{"norm": "layernorm", "norm_eps": 1e-05, "qk_norm": false, "parallel_block": true, "init": "trunc", "init_std_o": 0.0, "learning_rate": 0.00671, "beta1": 0.95, "warmup_steps": 200, "decay_fraction": 0.611, "dataset": "wikipedia_en"}
Each number is 128 + 32 x the weight over its row's rms, rounded and kept within 0 to 255. Layers, rows and columns count from 0. Numbers have three digits each. The size before them is the row's rms in percent of the matrix's.

# up: layer 4 MLP up, 512x96, rms 0.367, rows 52-120, columns 0-95
# down: layer 4 MLP down (transposed), 512x96, rms 0.294, rows 52-120, columns 0-95
up52 109:103115103115122059121110137059175164148113113109088135127150124136123178136151171146134132146129134111110107165064178148068194129125167145127105093115066129138109188091180139124097092162171140098098124161113097175197152142121120094140163152099087121145173090097120122164103197079180156108
down52 104:055127075095118104092105140116150134186125144161097145164064167148114123103172124205095181122113112111107195163121124184115127171109144118123121089081128114101111101065135187127170121162096120093129135165085127157169170129074207130135127148106081087093131080114152148146145129133147111155
up53 092:126123126128142094110114080146062175123160126089133122093150094155126181093172147115164113124102098106095161090132152169098119110066143170136146120182129079162172169177154097215134158152176071089134121089105084142178152123192096146131135101174105108129114123120107137120086201141101161112
down53 084:148119079086129152133115161160137118110089149114059140112111118109120081137144152134125150097087138069161163086137094082122124171147114180089139126135118130082114066135161164153137090170094129108123075071149159152157150142082114167076152170165143203144137215106169169183144093123133094149
up54 106:160195158130132127124181137118141162100170148100163146132135120114061092100125176134096141158131110120122074076150076145172123126113090070118127125150147181159059136142203108076093143161093118094120145130161197123122143165109173171124144141159080194073133098130144142108137116089118189104
down54 112:147147150134082115106105116113132177130124134105102178110116149082119140183110123150146173158096100117102110095116141120184193160106113074099167134104171148072155171071166211142147124129070081140132139103122131073130102197161116153106129104100163182122114157167162055100138099112087163102
up55 107:108114129068125137106117125156163098123152131160140202097105104152130154099156172127094108155111146117095098124188162057172167133060129112126168136160082083118109154085134147149159087085172167099115090119163168188155105091140126089136078113144135117198119214136136142132127129163073149157
down55 105:132138109080089147144089160069109152137100112137062088115154151191080153105108170168118147123121138099179081127169117174158127190126106128116123136099148136145116077180149132173154120102146105076154085071096130147066159134185143151162172140108177172167091129096106086159170089125086116138
up56 105:126093160132066073136075142089121150117136188100186168162129140183136104099104132164163107149084074148150053096098140165141122174095158115133141082102132110167139157119114131211129169088158148043121132163128156183108140132140095135112131112143136127124088072125115104108093137102150149193
down56 104:124129144161177141114067107098170126088118141123154147095183127172124168124100096146169132077057105148191090147136104098137122093147167140110132145125146137108154115088042144094142209141124131106118129120047151139149084169179107073154164128156139112114104159078140174142151121147071126173
up57 103:111132118101155125122112160187194158068118174127117154117081176115113119127147130135190112114066138102143210118117121075153112193127170099106175094132123171179152097069110121103074156122123092095102130126092141111140108106164131111172150116129171164055138125183139130071085136113115087106
down57 096:084056112103134130136099086137192117132121125152116157180117123144114112135106176143132156107187128086181147116122168137172055149121154096120149133144131162162149135060109089121094127180095175141118172077198103101127106145119107190136101075124099134132157119192103144060065100148114123142
up58 087:154163114136180109144144105192131172105109106167136088162096168135152111101140135175150149132127128094120111125139114159157146185067203159077114066126129173119122091074147161116066146084161139120153188191085120169145112094159106114148136174074157122135094096119119112086177087081145148139
down58 087:072091147134187055105092017133125132129138107162177100122143119113071150167188140161166150148124117115129116098146075146105117124111088160134105143129155170120087108108148074125155123101155088087165122147175136149162109092171144145141110191083136071121114086171163189122131124121136105150
up59 088:146145119176038184078109160103164149115168136207115093154124138146092091107151124176066145130122145162072158104115109127184071169134104111139114125130101115125136147091158114104145098187097093195125094111130112135105138140081086148182161121072143157071138126154119179104143150136091113098
down59 085:120085117144109150089147109109127122167133120255133164109083142128146125126196121179117143150081150123125144130120103162115134123134129131149111069151130090123128121116113108134077122176127123142150004142127126095116104185196141167109121057125146155104114133076130158130161121124137111157
up60 095:152079113155115154138126095130098099137159118120146104136119094165159100129092114153129110146204088077153147175093153118151132140065095158167157183125139095122130176139137095121192143146110104106151141139144148169072128130184134135077130204099087099063106156121135151096106114194063057142
down60 090:081178078172113130145172171127130119143060120105113149144152119178106071065122057165134094121078131147128114131099146138099179154163157133138135108137106194167104065168140113103150124121097097127098160096106157124112145119124171160129079114139205132139146137156140194118146155050103081138
up61 096:150129184074139085105115135185157136121104215117106084135105135094158139085115085118154160168141073141129037138149098127109133150117111106132136119144122181129165162117177107088133119098122171153147145191092157101086163100232145087119140102151094094124136130091102160108139163082132145110
down61 089:134143131093120130120106149177113080150114092184160116168120104066089118134171137066118082119145078125141101110141152143142155131171099058177123170141176095163183141106163127113135125131169171106081115131137068115039079184171108115117168187135098090164114127128116096134091139113173145153
up62 103:119131151139144119076152109159111143145182144099123165109136104083117169168182146150220145099131142122140093159124178063112108176105157118139121123133057083142117169088142128118161096122111141173129170164163053137112069120159124125099121140081119130187162121151160076057104102122138067137
down62 098:120096159181099164143150126120167094125125101161190140089045107104128099148156099096101135169150149163114131161126159161161127183117167143160139120108080140129065159162132103120130119144109120107140131204149048079082142124102127102052167105104110164102103119193139091152110168154083105092
up63 095:094136143088130094128104176166145127154067101071160096174080164165145130082168201121097108144146121185131122075134136072130152127131160110134130138142076105090118091058119115107101145134197116147103154099090094139150129148106134176146083138106120137153094077115132122073171185181156184118
down63 084:170135096075136113142144146127115149140099162077152089089166029121113134118110147123101090126133146148150112105099086118076088121131178121141121155119201119104116115139095064133147157131148081151129088142123110146169128148138110216093110153139107192084141149094169218172167094147160152121
up64 097:104129130183110088104104116152154118113163114186146143198138150151036050145093135089092102094128135189070074163122152099182116167140130106117167101143118151113115139123127164162144154151137115066112152121118150136116076201134125125135087112132199099092132107121107155107131101162074101161
down64 092:161062101130159105096095083153126126114160068164089109161105102192148159080145110139113158116092194159082104145095166159165100143159140156082122160171103097089115104159143045151121084161113173120130114099131092140155116188203144182154103107136152144139147145100128161097146081111119108134
up65 109:146124194137155148079108155152119085109151128108094135111152069124123102080091162100152106136161120142196153174124097109124146085045136096109137115123149140055153136136138148141152146170162132149117119165143069174116104148150112156121148156186097108140071132181022131118110121119174183109
down65 101:120128124139194120122158124056137161150101188114082115156135079085130160141103104156125114176143097117152146123169139099171148168107136110172090164182152121060089118170108161112126182139084119136137159160125134099080041115175127147065118149080096133138069110117111129088196119110142156143
up66 107:115173165116142152127120114073105140118139111125139129078148071132070049140165125071138166179114126090173128203154130120200144148121125112076133100092165131154084147156054165134103117147146133094131136167100092115095140164142067147090094115163127133167136144150085068107145097135091176154
down66 101:124087140095145158152138135128121101206142108149083112109152086142110136102152162146090102193147099187120147122148104090140081114147106127060147100092182153104091089135093101120136052165072121143178124174159121124165140131185108123110099153137128148144208185109083176120087088120114160158
up67 093:165119151126136119139094140133114130140134187089139184138172079142151192142143148089116103125067109092155128106137157123160070181158086129132198103090082125121151150125143155119098149102110118156110153163059092132120185123125089137062082151134103183111120120123110088051143170096141204156
down67 088:149124122056140127095115111076121137127142105169161140140108092136144172098121081176148105128075169098192148120134134088133126078157135147112127106105131054135165144101116146101137123152087090169140124159112121130159100189182149095051112146183154219093192112117103119094179129085149148134
up68 103:218120130159073103109145138068136186096104144125113085165146165089082093168178094100172199148138076135086150110084123101039087111128152149136111108152125126143085141090137126122168160121089110132154099132153125149180184115115155096133128109124141129148138166157129210135172123129115123100
down68 101:092124150116128093107118115169136101154149174181145154113112118157195123088098133184151059085105115125153160156175102102157137153159107092146118136122207182102130138162138069162095162125152102115089113144097128116167099145110098130162093124205202111129124091082095106095141091120160055131
up69 101:094139180125139167127153173183226171097080165188075140105087099126086112158107129111142110140130177168131124145121105115125103096201094176137071086139127124118119097093089060093165122126140178097159180160121096130134149146159094094122134131131045120142080142128150118123143140108120133139
down69 104:113098134124075086095099151106169185139130156136104116164157137085110127130107134136142094169101205124118143128120146102135129130196096102164087180089125132116113122154085051166103121138187188126159142168122104138098102155122098056152176117163128064170079182162136136079084093128147126151
up70 104:131107127120124088110133142132095153110123170161106131122108164120187150110180056161097119131111082083087156181157121103209161090055141099134174091115215120086086159135151126087104121080120089084142148121166112174176120108165111143135109113115195159119154123125113131133096170079110097124
down70 117:079211077131101144084150146114182180107125144121208124184150080192097116162124124132164095097125126146096155069111190104131077133133105125113138103162118109127131108145139137140118090114126150119076139089181157095122136148077161148125123088143093093113125071130166145146153143077174106201
up71 112:144115180148159179158143152149136107178083138122092127095152135122165106086080136121171132175127112158100129113088094123163137102157153158122137135128113091126134067098171111113105122146088161109084135116149114072095153109175102067096153184195068133159126174085147138156181073093061124067
down71 113:082194084121066133136128136167089177134076083136170119149199149114159130131149141126084139132155154132075135085095128171089090115142165091120176161128109115139088143155093126123164148140124171115130127092164122070103153082093096093162145170105176133154172176078169158088141093081156104089
up72 101:183168148087149100081144082125166195087188180141122124121138092199118104139192147099106140144166106141113133094132097091102171102124124109132103155082096134172077167138116185118114067062169127101087161108132088136147071145154097141161142167135129098067104160134119098175123127140125150126
down72 090:122120110066163123160115172145078115109147092162059139074139116151174083127170111142055151094160140117173134100140124127134067133161140188151145161156141147049176123128094148090160113126117104074125174160148151057153145161076158205088134144099132120139139091088166124142110119128125130137
up73 102:132163136148100207186118097124111169143109099121099096171127167137104112195155108095063157092122090094137158196086142065120134132129104111082128067125086115094068154162100124092141109192142079147132178121123120127161123119147138141185163133151181161125133131147097147139160083092140161180
down73 104:136106118153070097112051122104134143156156082131103154113164114140173128143153115148148165122077077077096143097109104161076124084131196129083103112169137084106096095163094180117138157115170089136092093132200167171151135176096168170107141152182113175179107101154133094147125136135125087160
up74 100:165159135119127120154151213141128112141129096111085126077135145067134115149173139112126120133150186175086089119108080088097121161169069111112130095087166121097117176098185150099174169047125136047111132140122139133121156155131143120098123151133165177144120166207095141163159137145106117173
down74 101:135125143079173087085132132082090153133173084098124113111146139077160161145113122093173100191126122087126164158187144124120136119117220130145139096170201156134162107193121112127108095153119103174159120093115105135186154079088165084161161125127092098151154079059135099121102105131147130112
up75 095:148154168146115114107157116103099139076128086072136098080125145175111142180144094129153133166194097109144110171145162079194158122106098165118128138106119105149111123173109136159098058063124033100066146106111138096170166121156175126085152122100114126186125142141116170189105119127110136103
down75 099:126139109082166151152103145105081154176152129151111071098143152131122134158121120116108101131150168138066143050158163145099129114167158107174142132138180076131091126132198055115144113112100111080108114129099119148144138120110148187162187128091182195132143112097134114085101130175143131036
up76 096:137080140136137194131092185177095108177140115157124106122193086134149093164138101099152126114155114112076144130123148121102093106121105105151089105121096069144141201115107077109145160176129150123151163054158166079115073081133113097142172120098117157145165132115203056157133092123124160130
down76 094:114142064071161137172130110113192087148115197159120118065068109118121141194171139138140082112185157142158125112147085149118134120166112059108117124152110131143091153164133199176104113116123133111097123174086101146096105135098121168195109145101172074145129151131125173103106089094161112111
up77 096:181161168175147072148155101098194160108077143116117092118200113143125161065113114156194109119132081149105154186092136063103186117140138158166110124159142105139132084117127094114173062178114090121142158135118128087200119138155135121176112095148165162088119107139157102160098112123131127114
down77 106:087097101093051134169159100131137126175157115159116132118114142125125092196099125179078134097128131094181103054151141218048128143162082143137134121096131128125114118163129119112095184093153160118122110129134139066100121160125187186107118187119117152101120128157103144089113181162111102136
up78 097:088148160130114121139104137078145134108139171111112108127150178068125149142133143142139104188128119101076177102086132095125141136159133209179104121111126134139161118087124114089091157156049165077160099107065098107149136152133151054124141114160107121170137127192158166097101078164087145199
down78 091:184084137179178113135152104087114114083164162132123159113096183097194134138127114176071114094195154162140138142063137131151156101091158102155128155105106113130126167157146120176122095163179157091129140113108131132162135120124115039090070141067118104142129143073135138129142088125132120048
up79 104:123157147163121173169116125151106195103092123151096082148107118100094137119132163152139126163155094112148177032085113157122127075132174112097120127125081103125099152115102134153117158125117159128141205077112147099076153130099065073112129158173142152128167137133151180148157087125219173118
down79 110:144129106107123106130103155132134099148093150170191086085123201090129120148129160198173143146174087110153155076177099135075074126112120139124146120139052104092131158157095096149152158126164164137129144049124122114121141090107151141138133120076131124141113140118173127225091089063132164120
up80 110:169145074167112135145148137143130099111091070148050109129167133049185147111142177125170138177093149090101183108098123136137161107141162181085133126125130087131112158124137160085055154092082174113105101112106113127197091100165149145091154121115149076188130117083103124146159123109095136148
down80 107:136123102133110117082143108132153101072165168161127164185138142059162097148131134163158113153096148129150157096145144157120094114135106178098167093127113207082176083098125185054132119131146081144089105096105189096187118167102124095111142107099116034137137124142145134102132121142163171163
up81 109:182138145113123121124121149127093106100090130091172113115194096138099136104138165142136116188129128132119105046104117120160124141111113134059105105114116240185130115070148152142148118130191159083146109114147128164101156110144114195109129156127110094157057171132139161160175137087167102083
down81 102:152145210089099107103105140144149143121116144097098117101164086147128136127084172125113151096158071146179132117141114119099172109104163139119109147100108116144146106026149102209132138083106138093107101166138060125124099080142131178160137123157116107124093175144128085203168150103172137188
up82 087:105132090120111163133130133165094109132092169144063190102069119183095098090104143181128140100108166105135147135193115083144124124146147163121155159108079130134088165119082142129166101109154191123166135130093104143208133080097162097131101139199055120178150095088145115127115162105091124146
down82 085:085101050128161123150121112129104122120162125142145104040096076120137198143098099136101126134147156060157161097210092124173143121112179140136163145109073098149120116130087104174136121084150122105210140129155121114166163127160123174138161147123101109128170132121186078082159082121110127122
up83 095:160151130130083136132090115152157125102124173135125159131106131176110092090135162089069105092146083126147137127085109165105096105179082150136211133056100097153120137110111175147127111195159148145162069126100168163094151104116176135121161142150066146105177072096108157153058148148090139155
down83 099:165114150124154119150126186161151153148104187159071100067112149139099125097183117084123104184128086098145111054145162159144164158143115145123102090085111092100134167087162106130100130184129140132093105133119048161122108114168097078120129150149133071119153107163189129075167174124164154165
up84 102:140126134087125160150066110212100138121147174088105068146092153090155129156136173140071118130157129140081119141153107190171131182148134054179132148161173120129111116132114109084074132106143152089172168132109172156101132106169128129100149184158051137128186091108122132128090146108116151093
down84 115:105103145086061126143130093134104131176148125073138124133116160100112146131133170095180129069149114100125132120190146205201149161134134104153129121171183140103142158109087133133084170072099162090127068111149127092046122113166107126172170123144115157174141140118109111079134191112098089145
up85 101:174091120156154101096140094107150171123161218104145193153147135129174103108113181118096088155169101112131146096082136164169067104086102100114193135085150109157135099170119119081163161158101108089099169157152124104079130166096106118122132166135097130111095131102144082141145137151163165049
down85 100:160106144109145141114119099142127104156133168146163163045131150131135104151116098120107131090165158158126074167115069131138095171087095106144079057118175192145134087185105134138166125126166110113161169112110124101133113087147109077169087124182094156110159151084118179064114077186165138151
up86 098:177119121144093168140122120096141177136194130133146128116108107127165166050073106106144126157123140139094088083110131144158086140135144190104146070136127140158144164142147196098162118170105139105123105134099156144060133107106133165076152064088143147148103180066147110145180159046133092125
down86 098:120161108120128106092073146069134114155131092176064098094175171175174135171107114125138151140101112129217087142151140173179094083121093099161147159139121139131157117161103133164119140066112151150093150104082127128117149176107115134116187178142105165115123161065131059090119169093144094114
up87 085:141184115125168106186187169093122122126125191121134102092087103177118077126189131104127175124163121120147166183147141129103103106119097113170092130132142148149160108115125178097130170090106089103108096097142194142174142134137134057150120039088123155084091136116092149141147090198128109120
down87 085:112118104114196200119146116094126109134161127154103077137137139090137155135153122154104117187106163134192147070133085146140136131118094080130214125171133146091184156121173111136079111165118140166077111087112110179101088162127057143133180066128106121116131181136096111135116072086124129143
up88 099:157070150096129117136087139126144151119113166145203125135153114162154139149096172105151097207098163126109110058143125112141088111133109131179142189156094153044114142129074143153147090116140128153102169076137197087147150095156103117094099123169123100094130073187084128097098143164094115130
down88 100:148113118115117141160122073136167065171110104186159105137134146134120095112173063134109175205126086121116117082089121085141134127117093093166107134155137089157129163112092116124144152154124093096155100107131085182130114155133130110130136146174109139108155095194078096166188166047202121165
up89 100:081141091147056134141211137156094127091113164145063101155112159109094163159134138100125127143112150123074128166135209112126147125120114175124157171124111125154148125119077100109140150101120079133147140097191106164116064119155119090076112133167202111145129118161122074120136095188075095159
down89 099:120123095156167139147126167101119078111087083157144119103131138139151123170097183045115116126096086132117149152141178150083125150085099121106097146178146133149098135126136104162089143181166163079099106155160149143106145189132139166127026112152192130148154087075167102135120055136133097160
up90 096:101204134141145096123138139111122118127125135113107113085133129092053119170074139142095107143112114134167132157150142125127061172126089135078138187145099115147129099059185215136119081112097155185176095129145211161099149144159157100124113153151065168125108128154155141127158127144115068117
down90 103:115131174145172170118111141144135172091103132098146127119120157118116140135103133076120096083135112112153085141180133077083110182152107122141170122028112105169174091089117153145155077146124112155114117054169175107128133168112148206142173088136200140152086127083094175095156127147112110124
up91 112:151139144147111095121112133098138157105185138118108105108150136147094107122111173088107099098192081134157176152085145107084120194172162134131070143123104107150125173117149117108114062181158160192118106172118170164101117088141119152151070182113062114164168060097181135095135090099126103125
down91 106:134092145162148136126145125196108142111148157132116125125056130136118111135090137053090140097153110107134174129139132049103138159126149209102099092089085122118157138090156141163092068136186191155132068114131135138107150114073156158133126158153111179130084109130219107125132105179144092130
up92 104:144109133095109147138163064149078136066192110158122117171117085141093128133151112110142140146169138125065146127127078084244094143113168114116116134088100138169109155138164102129147209122144165071128122102166194095140123174110099120174145117080153150112101111146109156137129104110117112071
down92 097:104113137082161180127182124142137108128178147158139129155043083174125131170132131100131167110188112100097121133113106149127098167172119109079123122120118158118141130150183071123115160091107159093078060166131120093187117217163095100126074072146182132114101178127141134159125100121122122101
up93 084:129141151147170131145187125137096107081129101162102091119139173128092097176146149114094151149091184100126138132115151123178122133112142110061128117183096059077104103066168194152121162121140115140131157155108089100151091147112126111103156123111132137162156119115183056130058184112158046119
down93 086:115139183134100118136149069169132114107155107165164123073206108144075099064078135078104117076149111150176132075071172105117179092112049135091137143134182142144130100176145145137170124137095129157156139147132105126144123087128163133103148157144152161156057178093107093164103133148141139129
up94 095:140068091196086133150081192105120128079148076117128120149137141144071105129141135136101117093116115180107136151125143114137095144137155145152103138114139151123072158145160120131117089153143058107197069105140167130122131102220148131176122103113198124155167113114137186131069120053106130120
down94 089:132113080127155113065095116123167103105190117204117205153075134154129117140161160138090187184078146107127140151128137081128166094120107152149155142128092193115113107107076067081173085150149124126174146139142172141148064126147151140128052142097110165111125114140142086145079120129130151135
up95 096:069078100185125146061149091119072129087154140121113123177110129127175131114079160127097118141126099159030150135095126221176136118173121151084113095133127085157125110153156128115173106092135087122122190118135154104113124153175102151092149153142126151118191111121175124147115159115088184138
down95 102:151087066181046085149153120150094120156116206067121122132133125155138180151065177150133145147115130126145146155105155183089132144082090116133150115158118149179078110094120082169121084155141109137162101150095139139096108152085068175100112145132130166158128125146082161102108134135181092180
up96 103:072106189105124105124139173082124139139087140099112110169139109128142133120163096140131133177151129123092103124181172138119098190165090142150086143130099179145081138118170118110133164104143148069094146076132185123097103060108209169072192158134092132099170119158114107054099140119130122118
down96 105:188170116151120102129103133116193159148091100095116130118110124146155143138159068132136046080072111170092131160151151179095194175084117082148098117142134176131119124179128162120120139135129094107059108115148089160135091157164146097133138127156149166102073061139125061122104158126182140136
up97 097:180126129102205088121120143142096172065139143102177129167158144143168102088137134117136125095125097119134116130150081187144098129133132122119090126098137078145074133145129115072123151114162139081093147174139133133102145120177113179112112160094199156085212075131119167076113121072064094148
down97 108:114107115174109151102093125159126135143107123079100171083095096146137183146099098161198131157132116131123080107112195135165149132130140115120074188150129110156139090131123152164138022145087189158137105124095180141158091154103179131122080082149123152145129191123113130089114107129120167053
up98 087:164077098148076106144133120159173171080033097156083160132170105124167156164081120150169080070103166147044113124091136124161175164157105090148120088128097133129187122149129169116144102066117150136132134107104129073090105128140123115108083161147144136169140152160177132115131082128131112101
down98 082:145168059084144085077171073116141092140116157170191153145112108133116109062160111126145138145139085109203102177115091112069136140080156178107160119141194126158125175142107138104096118130095074142119166090190138137098166172100117117114149113141156156095110178103092162104088128112144120151
up99 111:152168130087090110102195171098134145096093177142083126079156141088103176142159106076104155133087151105076134130104079118158100156162108130069105141153201112162127127098186128186104155121141150080116101161157115112123160107227142111146136111124135132144126122152181121078183116101137105088
down99 107:084161177130089111119104159109139095113121110120149125124120151149123131107066102169123122191119038121123166112125130142124178113158103086140141202146131099135133106198139149066154152136134155126169166111107125176185130060079144134157122097165169169133080080071065104129147140128155166092
up100 100:110168078163119162163096180149109175129128146130161147141120112086082083091159127149128100113134118085153129136205094152130119075116114066163120217163093129115112171162201104120098125036127145182133114131135179154099101114143103137101077105153114166125156107136098172115107150110140157086
down100 096:143109093126135185152131170128109152163084107127125143125079105093093123134200138122104137100128105123126137061143098152125158111062112114174122129163091113135103100123188134124139087066146197155149192113163211138099067135148108080131114096124162177120132109127074117100166133162138211127
up101 095:061133089126108145151077164170092067183189168086111180151180139139120053137148131116152121121124154068181129131124184127109099087122087134173092110127139150146106110160115143123179121131116151158090130159185106150120126111138137115192137096205118084143105127118121089154120077138063140109
down101 094:172110093082109136111187135133154148144137102114191126143158026096130130140181063155121144166127177110145116128098131131077115079083129158136137070104107151156141123164104140087124134172121108147099140191146157069097140126097114124114202096156135112209126095079121167138088102142151150149
up102 096:168134083153075142145125143147127100139086123075148199086136122154135132242137107101107095109108110136196086124116161111147070137083190105111130169101141148128112180136141111136176188084082114133108139137143109111138101048172130120146163136175144096124196098113126134120144131161124105094
down102 093:105099155113100117080147150131087069108112199215121210111169103116109198142129171143123117101127125105088123100129103151137079138136106084162177150074105111148085159135126129152095121107161182078083131126150156113108140145134120140091126097144119155173172094189125096068160183113118137158
up103 106:145130152152097128157126151142123106176192110107076146127115112113108122159143083167134125171111091120097157173089157082147103083089083163114098173130172146145156097085166077106172184127051137086155111116141100145126096101094122158161141103104140120118145172180150071164166118159185080061
down103 104:106150116147120121180177103099157138118128153167140066091088124184125186166111180117123182118163095094175136093143099109169157131086142089165110118151169047122115121121139128146134097117210101070119102093136137144097097158107193119103115155126170124096114108124149142044135134133063120161
up104 096:162101114182160117102086098105089084086089132121121079090223082100096122153126126072083110167157110138162160192135083105186140113128097138074174120116170063193144176096087143068126153106113117161109142152110135119160100130157117128149107162097158145162179132120130141101140136127145137097
down104 096:098140105091158155105107172093136115151154107145174064147088109097103083129156163085081144180126162148123058124127092128095111130201117149097101159074166157139211194136145144069139119142169114099119146131086148133140142065172072111118145097136131124167194118123147138116113086119172136106
up105 094:119170134123109166169109153132085141078201111171111143091127136172116075109140132165146173143040107165157157126097108127122054170117119089099159131144110123143134068136134184142164207139145106131148117143165168116118116137152178141162057147065116112184119154096145133096131109106112088087
down105 095:151130117078141134095127103127177134119110111147140150152154104103099066114173135064090145141165128136130121141161101152054152071142148176171136102121161100106158167159053012079118128160144126105104166112130133110165128102138136060124170138100198135092158134138154106155146139150164174137
up106 091:185179120124105130209151134145130174202125096143118159115153143104152135104111181084119131128128156081094128122087059101099105120122098174086132129172075105137134134170117142163124128182071117101157145123086065115110137123079117106137157199105143076169118137090135162100079094141128075090
down106 089:153116113103112168090139105153141082075170155082189165095140134136148079166147144192122094133147124192150073137171182074141133114104193085117130147153068105143160122126109122103097171144186075148130131119117104097146159155079177095138098108092125217103121123128092137101153129089150124118
up107 098:153150151114109170139136110148186155125144126169112127213158105137126121035098132141162136129133124214181162129086176093085154138106184128118163131123088109095067152162101180093080086170130104146085116143152153098145100114137095159180131099140113122121089129085108117102163175086110125166
down107 099:085123132118088136132118137118101112161173094207101145076132115142085110156145172136143109119088097098105131130130115203078090133152180096162119091155199118130169183148160099186104122163076152088107066122077062172135112138140151168153112088166113133171157148103169116115084148132134098122
up108 106:156104103167132121106043127191143095142137143117118110155204140170089109131106111164109140100147141147115153096146117117182134109043162131103160091128184106110101132098126124165168123093135044134125154178124165185086107135088133115064123180151177095133108113139142135129078137177118071141
down108 101:137177173155154151080069077134170081124164132091122161147126172143084128034138099147114131115139131183157132157133122117119098102140142186116116125107129155118090108132202128087115060113159127127120058145104088138160067118116145123081092132140114069160151120154169122155149139154118213143
up109 106:121124145149052189123118124152091132143129142081165141051161080099110165167095133133158080134123120130127153075083133133180182159178131149099137162156129118162160108124139106103169117085213124121126177131138064102145139143137074108143095095140082080120110148095111167180074131096148086147
down109 113:104079156098098182109102168119116202148105114144115082139157080069133116090148145127136156152089071075194146134152166119177113157195166129179171148060135126155122085138087125082131171129172133127094133150140129157127115090154106136181144138107097112103114164175060115114094133104137084135
up110 101:202163149089120153193121104146148123108132177139194162127123173143159133137089147104166176083103118116132095124071155133138103094158066096122096062118101140075132133084049131141105169169133147130142133128118212126119150133094123112126144093105093096142086119087186126151149099144163186148
down110 097:156120121173132062102129164158103156184128143118141118119188107058133089096168122117083127158118115152145116116162124092137128150123183072170138143153104098111078157158141093140127112116175118089119159090157172202128144051135075125152116167126093140113153123132190097085186065074145131142
up111 101:076207124104170139150098125119086146096128157175088115181134133166116070145073155129099127173127155103106197131128081140135126148128145134157111080111126186146077114129116122193157188102071129156091072158085126091140109135188190099130102123108154119089150143158077138112123104111094173115
down111 099:130114151160155141124152109130126139113142088080118095088047083121174214173133081138142113162162135125103166125069144079121157112166120130112097145138037113183160137143129174071138106178161154182158187125122161135102149171142109099118136123095123105100095123098073130098110189116132096134
up112 098:139126150131185155159144113128135110147090118100149163104145045078164150127194110149121144167169123154093110113115135108154150195065190119144156125084133121097082173105141093147149093131156091033129141067139148118138168071141131083167133054127106156111114106073144141088123115118112139147
down112 098:101129109050195137134158139148112079133162132145146196172150069138091103131147088188185106159148199137051104059144159102115086157097116132149143152097088161166120110138149125121122129108113152121068154101172153107107133142168141105164138100163102146067071134143100084106127136156126127130
up113 107:131097120104104109105106170124199087186071130099095110137159099114115147099114198128136104162103176077140101182146119120158131086101110154128121113171114062155135167171085174097150105124146189141072172094114106164167114108154102119093133169157084075152121103102102105177067150118103156105
down113 115:161123146139095130105121169118206179126090105135141154112134049142121138126123150169138121149206153142155090133122091129170160157099071171118194129132115115160127097109044123125100152118131123082097095179145074170090125194108127149140111163080115119114151167086104068136106150082101127167
up114 098:147101094114134081140091128090085169147125130090193156146153093143129200165110100143146115120114138103052134085105173103179128124096097178108152074167112095159119149060077193143110112131117129162155081144183133131072103114165137197144136090151135117175114149139087143143095124159120076126
down114 106:167110112113098140108046139070128169123134215102176165130128106115140165162097114123143187119112123137112095034173160156197130128104140093147103147118150086137158091120040167127122169148110118124092140121157127154119105142184159112135066055145129133148164121115146128114122165128110089114
up115 096:114133170169111140162135127129104196149199108119145127096161139117074131176098161096104118135127117122104109176129134102076174105099118127194144028080159179159147095096114093101136039137156088155178133135159119108108133124109115095134147165079128112115153132155120117158130140201135074157
down115 092:111067073142080138155186129100160127165114144114140114155088151113126103144157128119084121087098080186099157127117146126065159206119096152059123185114136116132086075121136163059116169143135129166111113139174150116171153194166092111083176115115135124119151075105131153117175104147165152120
up116 089:071106097151130190222136056150125160133127074114139113126124163084132157108135155092139185197133033124161110091148077109119142119139133121187100165158125149177073132118135140137153096162125087139143159158101180145090149133187130079122124169114108119119153113151154122124113113092080145123
down116 085:129117133109143170147224107151160139136097097177133143118193124096117103145117101066144116164111113121102127073141117106142055152203089139166164104109169189075107130121112112122167081151129092169111066137151158115103152190114080137134100156127131184117113136081179117125130061108118126128
up117 108:128105148122185170174137131105103130142157160119104165141215101106070130114093170110135118157169135173075170097107092145123136125062069133109078137120100116096099219100154129172091088136129161148110103110085092107116102136144147123174092156097111098203101149143135139101095142144164178150
down117 102:144130127072173135085164133122134189089117161138151114125132134197136121128108127110093099163185107076099218140139082059140148135086154137136110118131091110192108107100170155109124178142122169151155120135137151134115183169135182084141102104094137168068097099107130118100128106148098042104
up118 100:096070066130136091121086173155085161105119101105173118140148168164122132125169167076132076149164104137044098194137166176147115132131120075128174103107117134162134142160115097139098172134130109096146123103176173118125138120184142112151127159120164146135122078156031098137095133154069108114
down118 094:083112151077117133092129167113145109148159157073117125138094109216102091124147176080181126123120162107194101121119114190146108057108127130126139132152097142140076110146078125168157116166124195110138160119134135102037103173139161106148145169157109076165073149139137093114154145110145165119
up119 110:026138124225148144144130106151114159156137164120143085124107108071067128142130130153134131149193118148109116104095122130206156168108157135122161081096078109070095146079101130088129133105083126064095186098132124154105098166156105132105090108103146150133116141150150152163167134121177097124
down119 106:089143125142092132132125134117151173152083107111168131090115103204095190137161116137177102156203142157077051169152108082091126153116082087154165150108080094106126133109103090161067153127122169121119116124093103116118074176143118156096133145134106135146121149130155160204183166096138096092
up120 105:165087150137129159159124099062158133094143128065126141131172104149051152093089151125124124133159128136107115156132172119143154082087167128135128152133084128151108134114147130108157090153103114131093123095130096198145167086199138146127089163165107117184137160080139146135054162093195063068
down120 101:066136099116147154148131121108098169145116098136136108113150137111090078100121099132142157098155139128144138111102116127142163138105123071054147137106094132147115109115210121075186149120119126146090116071136080113101177125166215180105124207099114172138133181150160126135127113109189082203